Each number is 500 + 50 x the weight over its row's rms, rounded and kept within 0 to 999. Layers, rows and columns count from 0. Numbers have three digits each. The size before them is the row's rms in percent of the matrix's.

# layer 5 attention output (transposed), 128x128, rms 0.151, rows 5-31, columns 0-127
097:485576530478441520548593506486449582487508519416499493529461516507542525438516570456522493469517412451497535618448511491478547579405530453487526457507512495493555530520484432394564512433551511526513565523504503507395541567631522479616449489522465507468430474421500471500411471474495467544448518514433586377430522541479525515527498568460505514536455403587495583457528529514497525407588
088:550446499586477453488476423567600501477586437515554505437502462556420491513605502528474563492617486489545477571478420497441377566482535450488498535476494624457514530493444451523517489580529555482489549460509519374549602579541588534570452483455460422430502526504443514554513492542472557480499468395464459540457407534463498502455493449525456503476505484483519487418461492493574435486532
097:570495541480440440510493444579521519450430431438488560526522456555562529462545450505497516473501505423401481401539454555482415459465543481533474479544624571504500387503528491532542512606558458422458458456529484553407593538527590518492483462519529455479382508496487513432544492430543531446565557501546570569438516491579545426442435493487535490452583560478442483567565499467505501510457
088:596420550431442519413529514512543543422493403454458528520491508538569522490566578545408547494456425482447456507580512534500501536509571447507505449536479436461586535463485540480506556574507448547486518523549556520476557489523466487573571556592503536523510550435436494445518517542521471417480493394445495454476447509461457424549553542432447443572578519477494437522449526434510597638562
091:449469437501536474476519479575560524506478495536493543583454469398496438470483515538431470515462543498479383418522413454483532464389565393428525537532439502481620448525503476574439620546549531532603463529492408526469491420526556549522533518520519555486463476458472504473504475430426542467509556474551535513403496494451452511585547497506509536603524507417464465390461536522469513449441
099:459463510508563447525438548477567590377546466467512545580408490474443535542517620521469456478532486563496546517504502548472493520484487537533484497511490587443649517480451504407508492442500505605471516528461441545458397521401473520502487513418505497494441582395462432643511548449559447483515494470474562448429474564473531550513549470476447522462472515514552449490504485584504553444562
100:558573579446478507516421561487486596507498483441556477538424403557571468462560470528491455525531405577578410501536514533392469573478491513503423492503492512491559574539439411472518539445538541586450535590563471514547493466473474508502509462503539490494435552532553569520502422527517417531416480493387508423464468502428437524520444521462512571560414433467542557530526489406543549460517
094:617465482474508510393544620592542437436470593550533477457492472550477470452585425423466474530496447506482576620551442532507523516519529545490531444491619517486489537591506435542440469470518501570520451484465495495552552474547530423554485479456571570517537485495424549458529469504513509582428406529556476543568432457499469600439504436461515543522484410470472482497517505548546431448543
090:583522623524490430417539509491551518459505441493520512499498465535525539448509529519583457536479552491503533462534465559476484483528496566505539599625405510523477605374447469485543543517599527457532506585446529525537526579512450502482432531557502488525427428460545452511446478560579444537435541521506534512473470452491465430452563551566630499465492475542391546527565407495438535465518
107:526480559413536483468440410496577499539499501489549514628458443545584445512524507476445529477477516540539502472465467612494496429454384478503496459514470414453497484515451608415441474513531498535479450544532531547508444398479556465500492540580524468481470449538473456409446473560369446562508478487467454493508563557363545433469516577481408545454532496551515495394549520486480488553486
092:489523457470516453446556492570527515510556441401524530505434554423414524471507494536455533486484479585468464616451556539501566466543545468520526517540501486558450436508513393553504568444431450543492489588428436610567586521488548568480521479448425559479539538487446536564457516542513550480427504531469451527445538401549546571527455469564387579473561548539423506483478494413501506470421
108:609530386417446513559465548575454501548501584482562554415527379507497565600525578583472426549537420486466542501547451441513540447513513531523470493588534553576399487567537466541410452499591545510441502403507509487407491576507573560481511484487578490507511475480527571527513556535471419512533553527545513541559493475494478555479493528462485390478480523526503474515548473498528519409515
092:462521451473508529528487507528439444527491455477514569451412418526510450404477533562473506534445489390543512463458504517435571449549478486569440443488479410538557544610540436443507443495501552544478458596545464544382519495442440467509567502525526524511367478524458527472538417496536529521455422563393562405473431417492480471562472599460435521539467442511494577487514471528546534488457
083:486499500471555450521430429580495526445537521519498618472537488525544522451488543494482488455495489517428419494542449473577503459401492532454479452517447541341587428484507562469485521489545504519425425486526532563525538581500478556387491529509487423470474492508568518410522523570609585537441567506565476426538472476471525498543509580407422503509439586434492515450494518612528503457450
101:547527508452464427505533469513521491549511560492543505529465550500484487519400469415458478483456500436530399467502602545527466491389519444557558518461489486411460513453497492491506532580477495487519532435545481502450336576418533490432515488475465424448416460448525454631533451486449456647520451525509496444527454467398461438490547525421513468523526463580515598537422476525512486462485
089:544566569470493536493515494536505438494545499501506444529462481478536442474522495600370517516452437492524410526516396497412532467459529525547625602458357531575530549531598574489471458488406418520511586525574458417556495520474492410486563520390542458479540421538450540465436510511494472478434506574494467531509493532468554415511535488490466513572407513516528490544524489485472509508553
097:417504581494536526525541570559492478344450459501495471551413445496537519487465609470444453540550437549545503574515521527529570413510464445524427530476440484498411555470467495474482532459461507585407571528543476502429441484500531523477523565497379477564569446471521469553458619508536457492449517521400488478413404527482521498570411493521424514504522503563518477603531505502488517453477
089:561503455482545598473557504577404560505555545571481589505434571442496549539508532616504527494478431531589507481558437428554622509468516541531568451382495628529513511520441499474505422465437549576437572481500430510448517487508558546545530550451466500491501517477529429442447478510566504482481522478507546495485479426561492579534615553495551506460552541443453434464562506489564517450493
100:513533553506512505535477496417547558473530543461464448488527493511542539529494528413531482499430480535527605467506514562427573424538440445607547511510507452510502506546488471504470509458479429620492624508480459509471460503505488647468514459540531511437444514488505495534498452482520476400460550471499494448465548501573595460552488625478485563480460656440489378478602515481578487431530
090:455606465452482542457511513491499493508399475506511390512497474473349520500519429454557521467451476457481530531478482481435515430452491603368545559418445509466526585468527535569497589446455578457500458539462516473547487449532406514489562492578521403459471474508511468550523492507445515498478508435540517524406560557449590496514536446575558463382440573545447475504542510549485570487521
092:424461512479503563533483617498490516591464531529507470477477500553612475558455492581502534431509488486585560526512544531392538507461505532455520469589477481529554499415513515465515522468530404542501563485466445479536458411526491473491608501568478588560535500480473506489549554417402522457471507582592513426510465533467431339487561494482551411537512466471437555530480554494522453390493
088:532457496465556513563449607557555522539575526535488449526512574470526451346501412429483560493491537551537470546474518510573526427505559527501520503466498571540438468562449518507507427574459387476502507543399433468467415497440478512539543497564450475526577494584518526531586496506531529486428521531540412503481630484487484551581511515553579604518466506483475536397488467494466435498432
096:451446440576449533498546426528466441449490511471559456467542478488492553521518465541609469430414599569457474479477473496448518456480591522529458490453522460439566452522504471469396529503560538503566491512445464571505536555470480429546420525471569495479435574469494489431504529509532527510414598531623522441522476556532511551604501554521518519476531655425482499563476409574520465430480
095:565478577517527520598530461563440526588478480571607524502494493386547536515493551527502515470470483469534493393578511423530436569516539454406457516492563472425568484492467462512412497534541534512522605600526562435504462546551511471468599507428457539550495456450607493488524588505548437456530457495543545403482453524406482492449563512544462504534469532520454479539457428488607525513534
091:570504502468493400500532459477507491519497522506522506435570547500421497428437418481466552424458530453502466492565546565593486486567467510483492353543596577506432520464527470468509499383483491541526392522552478503414532452505531486396383576482541468477582453533506459477531499529511570506575520412500522537563524498493400512468458513495501466446502581503345532487424450457491494492480
094:428484493483539506470520451521440549575524484503497427453510468440487504542535508453507519500530507565542490479476517487534473511454500422483483401361525517477525581510489533461516465585559517616554531489454460531467513558567331552480461436497445491482449486419415623510518507482534470484431555359473454424504516557483499615523514577498417505516433479507500530538511526359442504527504
088:523527526443476459458486503491568453449427479437492514480506599536539536432495418507485491543546420494444513466406488456596543454587447491581564490502508554514444473444546418533558561477530538537410461497524563484556559500475615513546522422442453382473541407516457462478570565579452510465536533514453501595497542541514571588487501420534540560543481548432453401512447482441528544552505
# layer 5 attention value, 128x128, rms 0.173, rows 6-31, columns 0-127
102:477547487451480524574539535493384539487484577466502495555567529491546521502513529587501420331511531617551438504494559534570410468559446611470570475484517455453468550498573522516504481351572517531446477505461441555451415573436481545617536478439479502487444501457519568469445500587486535528499541546526460446491502540493533459570494531480521509478538477491565544487485459451408537505498
108:436657532535494477446496567489476475452506545535533499517424583572552524586505500537487543489600565554551494431561515547481518471557579531465544515552477543511407521469513515446464516459524577486520441523478497566528469492504426560471514565638485514424473521534507601563518448431560483577456507528538474408470504511510447515443490488571430498535402507561464514461407564443434568454577
098:478532467540432569511482535539515371470502540480476550517540474540343503526496517457577489458517474539506566502496552468564477468612505534541589553584527505531436520531562526505517459473451510455501603548569482503471489455597532481473553437442533539455533474631583516542490549414490505513475479538471489529556392522449519467448525477461424523564395477437492581571502568493538588438448
097:518537530536527436562538534393454464476501546472485511460514529546516506448475581476495438461465429432499615392535522402514497456426480579540445383473506517496494623500535547463443451517472468509518578523567456472488421513448497543411416574625509473406527437586502490424540542492557535483473512453513540564460389530517527528565495499427504466459493518457500508578462466447523575520532
101:523531502471491456503531435525515499455483437456435503629533408558503546521489555571578474433427413468480516580481518571431484463410420518546446600493523596592501575483584541516507455470460575547451586559488458423543458564467484526495507421451498583439543494515558513458525534513569426484482518547468555476401528507527471432453485490555558493422500410491516523463451524456493575553435
106:559554472524557452523515453495532506524567493522484444528535441442478455515581498454544508546551441478552628565459543535569457434604529408456551510451470493504463522528513522559481462531426470525576527439469561477449553603532432513508424516458394532520560565482518558431561521531490470526484543521511483555447459467542547446568563398437487611506597480601503513467485485469478582602437
095:451504497583432498540540529532713485496513407532513514518558498484470476531564482485486401449547465482453608431448400563558494523496464536505502557484477467445543524421508485476471495480470506437454436407442541527509459483454501450584472526564483489558497592506556564470424500489446481600511488548499511521451520465515523482491536528485489389534533492365563493578562530438490560576474
096:510466530447508457526500457552479460522492391456513560480492509437479513425464500576573514488530602540494546442512513492447418509380577402436505580478534544588495421499501499455483500491520513589529544496512557532443456615536518467460529518527506484613435587537492578553550587548609517473512501574486485481487519429440526492502461463424381514523449598550523530506445486547439461407502
103:489529480489537553502560492510473472533546466542408494410503536408509421488472496447484469502496441541413574520487549486485484566475514555463643478474394515521563542528623428448525494517478417445545485509651541487535478417458494505451486500477541515446572437472442598503525613461529489485474499490459557451529516430503443426530535530456536480570519490487398574502471618508520515406506
091:525517536553455483473536500492384519479455434531461504499549513449475533576621481554484466529520544448373498487442514521501479423515575554465455505550473430513543573532491570517538443452410612424572579465624428413560503562558534568447618549512541562486512533549475552378533494537531546555595490492496492515471504511507476491575515470504506546438473482492518446527476487459506410525550
108:558517541499513528495375423532593497557530421552481522448411563465493484530457464525468501507503529493479499527605487427521577476455491516505480571529474484523483548438565492564556486517490474476570639520423479609451489520517525466535417523465448522439528544530513497526492454452459522621527530509525561473441558502571530470495498500623533560431446436515525506491485457439515424687536
091:531539433474480453527472471553595511388564400561522493491448559511482543475483450478565579443504481532560512572446453475523545468625455515559530502471523508504562562483498539472354526528463523428427463452533514494571573505530575482432404481533409526399534481552507469501528594557491486560456544511507511561516426468476492428492472414549444550434568574522505423502493530486574488451441
090:471473481559486523493601467453527501518521504540573427573502555475536438561419516505570470509475512481525521433500506539523489453478526576577505469456466373503416497434575550519562557600504560498479580532560524511541510511482487480415460433516516525396484556491513475618483456437544537551567608476484589538495477452504554450421395524519561497453561482482470578537574528571389563464513
098:492425417537528503511491475455505514453508511445436496500461513448590462484471450478483552418473541485567479595518479452503484488399480565520552520392544554545501471551503553414491462426555501455539500497523548454477576344471479432487607462574530476586602460481533462438544570587585554548467568484519480536465501489460487424504495461510524483487610506451481550420445497502387511577463
093:429360387527581555602500487412508402463504518511448541501538466472510521446550565567586475427513548495428540632515513476508525483575511393453495524488410478545412509495483422476520532531406502499509437479501550536487496481468549473589504432554505508528495485510479494498479495562435591520473591460529412525522412542529441570509558554523472505571560542535544472533500573497532430523493
097:568451472536506550538457463549461520451444480527496442521393430426441518540549655532538545537419502422413552529474484557485344466521475461505482530549501546452495458467533471450442499572499493426463623529538515460505462468460506481464514474433547499454526460484450466507512507579496621509504529584474468555512541523504415505641469500531433511469442429561512572469466487476509557484582
093:495530499601482393569491497517519522569454581409551567522629481477543567480456476485557493468498567410501474514487516522422546583531499521593496511485537435481526507438501572587512478436470464483470574466448407482486615576479559530445525489546509539465510455517436559590535504539539505521521577444383596550467458501556472476536412508590568456504399470517542490452508544487530487522518
106:571573508473443488523480479534423476500441457544516522525528480510440498543504479508494542568527612497502548510451428552425461560456441537457530518554513574543472489501488532440579415543463535491493521479577504453539521499527486536486450461505564565457566494550446506525592550490542448576492441462489571546436500519513403533371471608465598519548589408579545565609467506433605568529464
100:475526492481345527492553525418406505570483449449551564587400543457557517468505571580455426574479491491518497478539495545464537614468549425543486510511499586567553405495479548467492519529573524536486493414536442518438412531544506509553537602534502467520498489538509475446455590533408525556484486429429527439458516456563513561480526539429443582456528519495564521471521508597521463478475
097:502489489496516493523540534469611507555560482478449488466538434526486577510431566409436539503455507432496587541467488531514468464501552432446575470470548478508523453506447512575557472505586471463507477638484515569423525469561510505615379618480517478475553448433529445471505496521631455552502521444461563443460556478530544489520614595448462525485539535465480516564480453502511507452603
097:432408554493553527518574482515479525481467490466386489484602519470482455412538491499542476461446528495534562387406418457490596551509546584443454448574492462474502495525422509541553540502477554516413520480525449429514548449463442469447456418563436443527531534494510538472501412491540491587534444466465520480357521513489421600572480522468417475516566470504564443508511460547508542580525
098:417570460466550458431501517434546574509418396526510425526470611538535430564439473433422489507578481433597518539486485479410431514514443518519507542454448467529424393446597519556491505475479549519465512472522489577533525551441511535574524523520468498444436469520481477564496462403548531526542408420527579531528579480546511553565463539488632441484477539417551482507518514472493512479499
098:528550439432483470547462438447536490516530517446393497515418410542472536493422521427478502477446485499543480594443472478420439500533501485533518509438452485458442478409473588539541585457477539584552563541540512444418451524617426474523547623504364432452481551543577478554494419492483549564518531527500467499522451442479479470503441515497567479507458491493461556540464421449523537521612
092:484609469569551594469503404478485519504425549486535484526466527419550531477481456447573491513580576541480504452591492531453610554438467444518436492499537472476601472478477581511556552484524557493559439516567504454446509487452386483486581474534541556405439573412533488506433443456469452524562516582514487499416529552417519447417501480491588516490491462482488444516452550468445443416473
100:515552392462502460439540511522457387524428458507490472507418456465406451446490432442566476494541396465573527454513530568492514473530498582467516451476534528510443440500496487487437416422501468615505543493429528448549549514487533503508520440456468568493499415500498508555542498572425613493602513458503465468379561487520461490466546569455581558462510453455413510509394463493486497532408
082:468517536490404543575487637480442510549472472556457412551530510447545482546537525551563400572528538587488490549583503421496560522543557552515535486573502477556478533542430537407530479506445498442475533562484503580443410475552417520386518506516563510546437546516431413498501544469503540476541427484475382559438470532500454476520447597546462507575507525538491444515464544507455473555439
# layer 5 attention query, 128x128, rms 0.157, rows 32-59, columns 0-127
103:537447487549459532512511506533521497593469579533461422515447492533508462440536559487445550560544527482387464511474544538508505458583432531434539495469343501383563544602537501437479480427528509566553459427553455523470412488514540498498540603437572471485493526502411564476476518505373490438592551548578488518413469544462472448437513485503505518511470465563515529452433544571530528508545
092:431444455524501515502545449484487473548598559502548511540561520543496547491446532518420496410547436448430418513472486601535430592532454508508567391475493404525593488596483594545460447512533522562463546491505429412484503519542516537520576456473537435545570529410511525547450491496441455473577527386552459518501625448509553464496517549476554390518537531516462454436469518524493491530490
094:490577508488476539462427441509604400460461529543509482467474545480505486496523558418439445504459437395448443565523437532517459517519414514459523476422524564465452576493554489464409548466490514433533488480505526594529436434514572468426466391433464490414472550491426511476532465510495514487455539523477472494519500403501518469397525639485442446410447455517524511555563630507549517474475
086:581585463430584467489531471520497440443560514517497398527564464449447522535511485609526536399525512519459455482475573581502597529468499439465485491472480548479506369484465409463528476457444536576553551502461512440473540426543471478436490516527487559499570538472534478541535643494531443452533521479509423508478508447438426414423553450455576453577501512524491498539466472538553425421422
080:519564516497513522452494471486450390456468460415514457516548562482569489467489460418443494421510536538475571492518550496496552534528495570483485421525441571523560521492463492513539470538511411489547469543516524392513613513446455481471530570654478483503526548588581519462578580428543399610521419503446555463421510526507509461502430420513539571536538578508454522504498549575527463474577
085:508528557508482521521482427500505504360526346496485503542451454405511523529442524511489463493465533480503458470543550484602480438473434418516484567447528345473506456490494522518480464541462500461524473622503528464566494517476549389519541540481503503534555454430612494559413466466546507468477504422570565478563502506498501498581480513437474505527446539583485418445383533459519482443421
092:457579554564599448446532495457522399607513456438471425521416568477507531533483471525542547483496490493487519522525532469455554480461509590533501570504554446502569501536512487521487456539559603478581401521490506538530491455628463547481541516439592463461510544577500632516403437520457494403487418529497456468538560510558475503528502445596489607490505550452467438573457479516464521532474
088:583481510521521575438479527491501466455480539535495605481476483594477493591465520512556565462607462485573451542554511455435492530482509519474551521499504418587466460500473418536451547565489492466530468492496499539544442411406469443520500612415471525525541468457510462502580496512572455543431607462420463571510471519518494531517522462484568583460384556569417528412537515452531528485625
094:488519366489478495524498435521403376453496516543432488502564538515505617532465521547537514592450474581528527526546575511555598521490493477578552507525419460507505492468439460381378478505548521501495523486418471464525455500512559545539535400505592483457365522501492465534582466548503526491538427522477537508473552562439527606539555499472516528533460493573532527479494513425529528545424
095:514554548514548511488412486558563450487502533458515574461470481544463459527538416470519484498497447490486488437367487400520468493474534434538514479498465363501477551542465381470515570461549422391516484548536587513470488494465584503587495553444429463442465581479426556424502428555549450476499505487505405562460545528482592532460587447585457586499458489493485459453499431511530525543442
082:516441498423536513513480559510434436543546513496504502522383517511508539535489544479529635528631536511431527547403478492396496465510502484553537518541430480444542468548426492461466507541485462461404506512553576552495520440474411465493468592531496474457414533556451433612547440483472505476442511543446495461440434444486566443520387498461566525479496455436430520560578439424480475454449
102:422514553428531415515503526505501541446527529574472461449508548520473464502531490537439533555402501548463532441485428464501557474452614553405414558536495489506451502521469503521429515461439540519537571503530448431474548464553480428502468524575554584461595482543576531523503398505492473533527507568427441373581497429463497500552514519437368521514497509422507500424540415451505511395473
103:462490464503596497487467514478592510549522480454531475447534462534525379476528454447503500483466425473500495421458434492481457577543471520578529489444492474468412557572544497533571453472516489463531469537504544429508434544535419501542347514460487479476554510486453471443497422426452457458525466495455551534570562496554553471558555490457470528569429466532573574610432562398534586463617
092:568524446480491503576551501578539418526414532497497498466539547512504471435534532516590555447566443501529399524572566606441424530479611559508516489509473578485487534463472485478461549521476520365428501504506465599512461512619499441508538480472514486489450578603487477551528424496494525397512583541572539520439494560418454540495464483501482464548525437525422570498464452555521553583492
101:488596485529430576544555506450555446507518551521468542452518545515528506443487598493447462450497439585613552612470458515526535495439530519518535415460493477542532422529557577420536556525487673504426499568511495471470518484535602512521503533493546474421574432559536478478475533495445499552493466444429480479534546489534494470483439507524579457505518515402571618484483524571525500396511
094:490518547536514465443457425501570490514461521485571556516543522630486472477502600482467474473494411536461434438423520461538543509468430510521613480473377501405495438485495468555545474491571582501489480481601410585462425527455436495554515431580544476583470491515495540541513456532473492602473535582565555537542509522375450476457478525583524473499591471551511534560529476548501489502564
089:475395507533443538520487464461606509511538545485456461627415454575533495488518658564468488530538494451346407453489550433556485471510453484553527428433415492530485472591549551433531464451550525471489485459593465516442393567495501540526537507452578457450504494537453552439528498512526471471583558470557502511483504484504538499488466510501482545499528562525520435408545535539490553585472
089:455520502530599431491514445493408439447581563458452446531443479513554566616519498532449552420452583472596525450478471552507496517577524644448471479544493553514468466411514457618538528497527518633537541459407446481538513488523483388510523460540519567534531565542563440552520554475497488542487502525513573488499471563507467479501568508506462519561519468495532489523548400461427435550537
089:467475570500382476507510475587488547482490462450490500530494418459550432556550511528438550517558589504483435442494459525657542516518387434563620548472486485558538475535470498501575529480443451524465436507557458534554500446491599534495463562543535505392581454554435490558498503440431465556451562487488433448453430528522456522545529536464459614526478551470473510454421479547528442511490
079:489530585518499558540499481511450556518446472493581591523505522500427409469464439420491489531577518500504542563508452617517454532605454526508486499459544477423469555469529519525535565476491534499479499393566507513526600528539482579425444407489502542452446436522489500562428384506526560520398554516529541593544547450513525515489511615495492474418471535460566519453419503461565524405573
092:497392485535513537468549472457471477403537511532592536514588489420514545578528465511459429527575477446551487506497604473554425532567535597387509495557603471493454582505471554514510517447575522462470414458477496395476531391496489497471586565443544474531516455476503535553590488440458568438482550545543513493557532560492436531520552501525442484498490424453568494445529549392470471538476
096:509430493478416538555483492472486515459463481469538510470418579558540435477490624479536496518435559461480558604504476568565512499453467461588532531444491605550477499532497470483413486440602558464453468472493543486481406547533494548517463492487527429479420472447457473444511456532544389486519570620472569413558519472519565503574484459496420517456550539472466531522407441558428596523459
090:499560449463426506487504484508471446482544429599488464568454493491494603609454493412492476426374609517540462466532481487459477443555526618522553556538488520493525429503506504540487468524490431469519550514464497509479534457450490469502486537505526517492568558471529443484519375468580470501498567503554522544543581471538544554466470594520550470489394485442506491448382392522395498594449
088:534560520565572459547512424504467522483514578522478569489418531503532394553450459545402506473539572515510470415498507574444491482463472460476580465477511421623578438572435516566447551462566497551451571485509415507484469424497521454571461467571489507607438531506446460443450449539480515551539440477486469490514456519460515519614514511447506437492576500459511506477666460516488449546527
083:454589483435554528550470553479486489503485455482456459472508581540527555519551502554426499543542513475524520470628455545540536471546454491521480480495542497515368530516479616507518452599471570459510554539457456532506605517510596442459486442574603500429512448587548449481420443546522439498526552500488509557553581454496496462451574509572595557438449520480484540567488375540548509447541
095:496386587498541571504529541464410434387560515498518430471437562540492467558400503507621571486563459551549526494437513520451492434494417494513530519477535502433445457413535520500545486514480514486518557507461514534516566500484431396519447494425529512436406532476549502493635481494549370533467473517510513543506517514537517513482410495524508539487457525531551485564546522470506399633560
103:489544455505391519514490474530468555505477376595497487447532506485434433479540547445416528440531371496453470411518444509505428526399485567498510433462570428514518521494470526522513430583428444435550507458528467464443423467505475544477492484440426384502468468541481527450524398565506435537414516424402431469485468565495524556506487458479464526479559468581552455533433538482473446519452
102:458430574420546515455492477464446436446523493515458498447464585450454446512494521567472532536419428588492475463471472510498532491461606492460540521562448533478473501460499516461412485405532458559566500553540439376455407452528528498513474545413408588424478471477544479390550589562507543510533550440509486519547471554432488497482485492519467496562516538500536522484350542570443509476601
# layer 5 attention key, 128x128, rms 0.163, rows 32-59, columns 0-127
087:502513496417552531557502497570427523402519553581437569475515487453516507505592418601519458489422586573565526462536447500464472476496519453458491469532487569454438517496551349509427486432432470433572585499564478467574572451511502540450494535553549481518541470495513524481568445545440473491563541519504554504452539529475463504489589503464545467538382436603478586531422520455543471466468
085:465628461514426526462390508557455544574432508500468578588439541509479522475571559524536444513458522527521501398490410509444405498427424517527488447432540506445534516548582398451495486462557393400426517504593506517482493475479491581450484497504432371476497412490495515429475470539496451540563476518489546511565488536480495576476550501491532585471454464545457462489440526472549502445534
092:436464440483555452549527477573457490433439486464496457451552544489528455434454564467514525597545487520472444640414569493509546496435539487427515480533462510482461555517526394467574524414440552462474541509462566466587502462498537592518453480482562477584415589562506450429535490488394463482562438479490504481499547499540521594497470530512462462534531492562443480514401491559391481573425
097:561432495459546486477496462482494448557487525479498555548492517512577512482440456371535542633518468536577542509506579492586454476463397503514646555526588470420467463379502521553534531563403394543430445463477558477578453572470570484567450486542436482498480521440503486508482544450522501536498472539396503456436520485502522507563528474501519436565540520494527556539487460471448540412472
089:563499480464515429526476509537496460495516500512485413468511436506523531513587547381537532478391501515413436519502594600565481582565431472561522473489548415406455529536427483430538469543487435430495571496463469480499454502505530364473474481445446572385488528581494495467448415597472471553454458545520508548514462502435607497498530528488507537553434462463514473527533490541580426470550
101:482454524498591566535539426457516516545521478405507442514537490538486517580524417562496504436623559608505474517479507529453509427555582497519658532548458478519481597510556553533561459510641423558466485450483545534531529527554512473546555512459482540545458503502528462496418406463551570480472572527531500488465490516484556542496556610550484565535579530466505500482559486532495531429594
103:548462533490522592496523491479468549483452463451508545548553405396447640499498578538561586540467581461565538546570405455518429474470515496501543529475501572606494560461543451484461475558500471530522577511466469511593486505395506565526495478600582495414420503582494511404494538549494484492531568551466545532489467483523417548562527506481535600515457453503434460429469518512539507487577
087:594503473536426583468497376450526463453449486481507541589523476444535514507446516571465426507526587594545602468466509537559508533575452563561447458446581503485489509537452414490515463469498478451580573572425558547516427506496482510525406465497524622451455499447453512501488555504523569419554520482446494512560522516461492560555460481536472525464532531449430521506531460595459386482403
098:537615455557537551450497508526613535457501518550536543550415481477536528532463439531603564537531484471623442474461561610461453532468533488546453465595548565554541563513521465463432507434429526514509555510463466499462502472472462458493585543505459544503591370539557508540529517494518511524408555497460486523569431521480526411498439494500551470600398521424487498450424463467518486542439
095:457582524549492484506544522568596633473533468419515479545510510524516503583384548598540457526512507457554535526508458533554493486534502515484522522485469524373526507487449430539450530486565486487511495440489508431482503509608503552417522490468470385470463529508449513525566508593502561516504557562466379555457484379560580476415478532403483457495538456431452554514479478518566459533590
101:416432473522488466457507621546476533526526533527473472474444429602500425420530542526567514455546509472503531533429435446470548543553396540417452384445375464428429538451548453422447522470455457485524460505497469526486492510510424538599553499443504448507480391424476483520517632444497441538551494560498461534503496585476430539495574489535461507465472496513510536481462578441503439525517
091:547517599429521495576463559520529577424556486439582451529458577451455507450515540495450527437491456423477537471476522482613474512437539540555496540487452522520485453568386435537446576537582492499493543564509465494432537517454485529634500440548588408523446501506362490452570490585507541554495481487463484462530571530607570482505496470555470452444530496518458530521582535520468467506560
095:542579568463514590498503417524438510538515489505564401532435491563532482531443500522438498560507502577444506531502520503500577353494508463586481558503444451430621407487438515509514495412510475515512551452535429589494445497516478531562493523553493509518452523427509546431586549461480565456484541422558535450481422446462495534482521465522363411524549443477408495488526452415549466501506
087:534515472508435493546527480533492453441465534531530447535552414430436480478505500418483520612447549528512522413395564460502530429487492506496487499453532560544548464456471504491540467549552527447494503399514504565496560445493513416444572514401483541488560536446434481522521706574573534511532523480462431523522531518484443425455470462523629526478454429413513507464480482527507513613457
093:546516476530478469472486545521520470563514487556612554483528523449530495400496591557381515561472459508402483512515428535501518484415524570471414444523461442556549558505499524476574379403526439522537494490470537496532490508502446511557502484498443497506560497432552410554551512567502412552567567427541477467525445410519421575407453491407522527533495533491533500545543479599568471564569
087:581572538493485490531538537554417472447556590517440517377493562401455428534470507433592517512509550595527553475524574519530496412441484535495501517485464545522499472526545545414498515514381420526560478542534459446601484464553472514574505555533560514493463526504601532567570453478499415498486490515461514515533530496457463435481503424537481477553480548534472421634519443532541533604564
095:432585526498510422491464495564488448523506504492653495502437468556539516488487519494416451435626418429409469516495467471459510495558441560485476464433485492493497508458509605502530396501575492550480482529477499546437491522467431468539437459588550503526539469478442525558505575583381514457460520427502568556549450479550458464486419471484486537476489651471506473552510562560502411543512
096:425456529454440494542520470510547479549445537520491597516517524529517426427524509523542412524564460519549467418484426455468562598465512462503525487534432452589582483590501530515564552523435429412460514494572500412551555468455615544506483511488516498429565520506490496486532589454460483479518452508578439513444600497469472474575368617476418500565507501548434505480391513457521503513501
095:513491576445539490518385509566487442442503484512545484556506455389524529378593507589488472409386553502495403629506527482468489522470499479517572446514447474480379601504446452541489478514473443465496460593544512489504502507494425526530523465572464446555479464441432477458436518585462538566537529547555435511513392548513522500493491424535465560523481441528528489557550578561518487501480
096:497461605537433462543488530489519566603514427448538487381456495530448573490417503498437521477458570468488444382528440539451496449578522537462491499525493520514534513452459611375500472487605468614472544505498502412483564560475433446512537465574469497453516517451549549521483512500496532458541490448538530467536524504511581469529559464502446452527433429444527509596442574441435519515394
091:518538496459480379490550481451494382474511454401513523553522432598531468556444423531581406460432509513482533497516479475482532520483481456544525519603483552561493498492542558497509504536486542508557483448493421495583573457483651490505450495478553509488553384446555582494610515533552453489466423470544486478442555513642452500533449540440489510459524518444513553486472410453453508460549
102:581493451501571533536502614567492440563494554632495507538535456596424397443550433525524580542475493470512530470485445476517509452454498529436641464485573466489569567523525522527500441474518453492540450449512564461510496496472529527556549533463484466515507490487443543558516585551430505536510447415565526572464420470553519607551442478552470537515513520502483520565565554514562358443501
104:519518462456440561568591508502521502458486475514412483491512554492428463404524502482523442429564459411439513572594537469473536460474425382531464482435670549518539566524517502436507544535447517448513417431463500507474523411486527523512502545527417577471452506503491431486619532475537492397484458477453523476548447590565517486598505498579549511515507546578484510504510572470580518510504
086:481511486426371541498536501512538410470501463559552581458621569448509497556500456531475493508511441485583552455537518380425517490529391559494413517468482538371492591508461487463539460436411550510529535483489479537545483542469464478488496534441503540526573571473479496552475537481410467538456518528483482534548550460470448453515516547560484455560398518584529457453423469470542545478636
091:429550491461492563500520553444563457543504396504415472499419524557496436477481532478529457501534551508488452591459502544530564422498328564427497511415439536507557513588627453392514470500537430469529400444511469495441577473472471508514549468605496457535494508484509510519461467582493533413504544497559454553455568475476437502551440481476408551469474550490472497469421482475520524518576
095:525560400403453524545520433543579466588595455441465533525414513477570495491442565443474415465575521495543575507533629506498491541530537468532555550530550429564526502493532486609559509490464600475489453443532462506535462580469564476551453491525529524517547460438433523503540563493433459567517522534533544443505497605516574483530453515535475509514579479446473462373486488449549519393485
089:417377629501462575497497506515552458563509391459464477428542466566502522512431388418530552549550481518432502499439520380545510493561477485480507504522530550421483562576424537417459470489447496496520517518488494529525616435561530457517558463465524548502567484467470543478553476440476502424467621426456483511463523489517480454499537513440442487554489569478454549530495473615503578442465
105:550616500500412419497487477545421504593423633578481492446530491505457484449451504432454584497600601466494482473461479571468533448490555466441526538444513450467472451498504502492453549430492436531478479601448488536531538491494424438474455516595509434496564564485472542534492593545475612503536537550515585503508481484555481509531481503599470557427467495496464423520544517596522429565468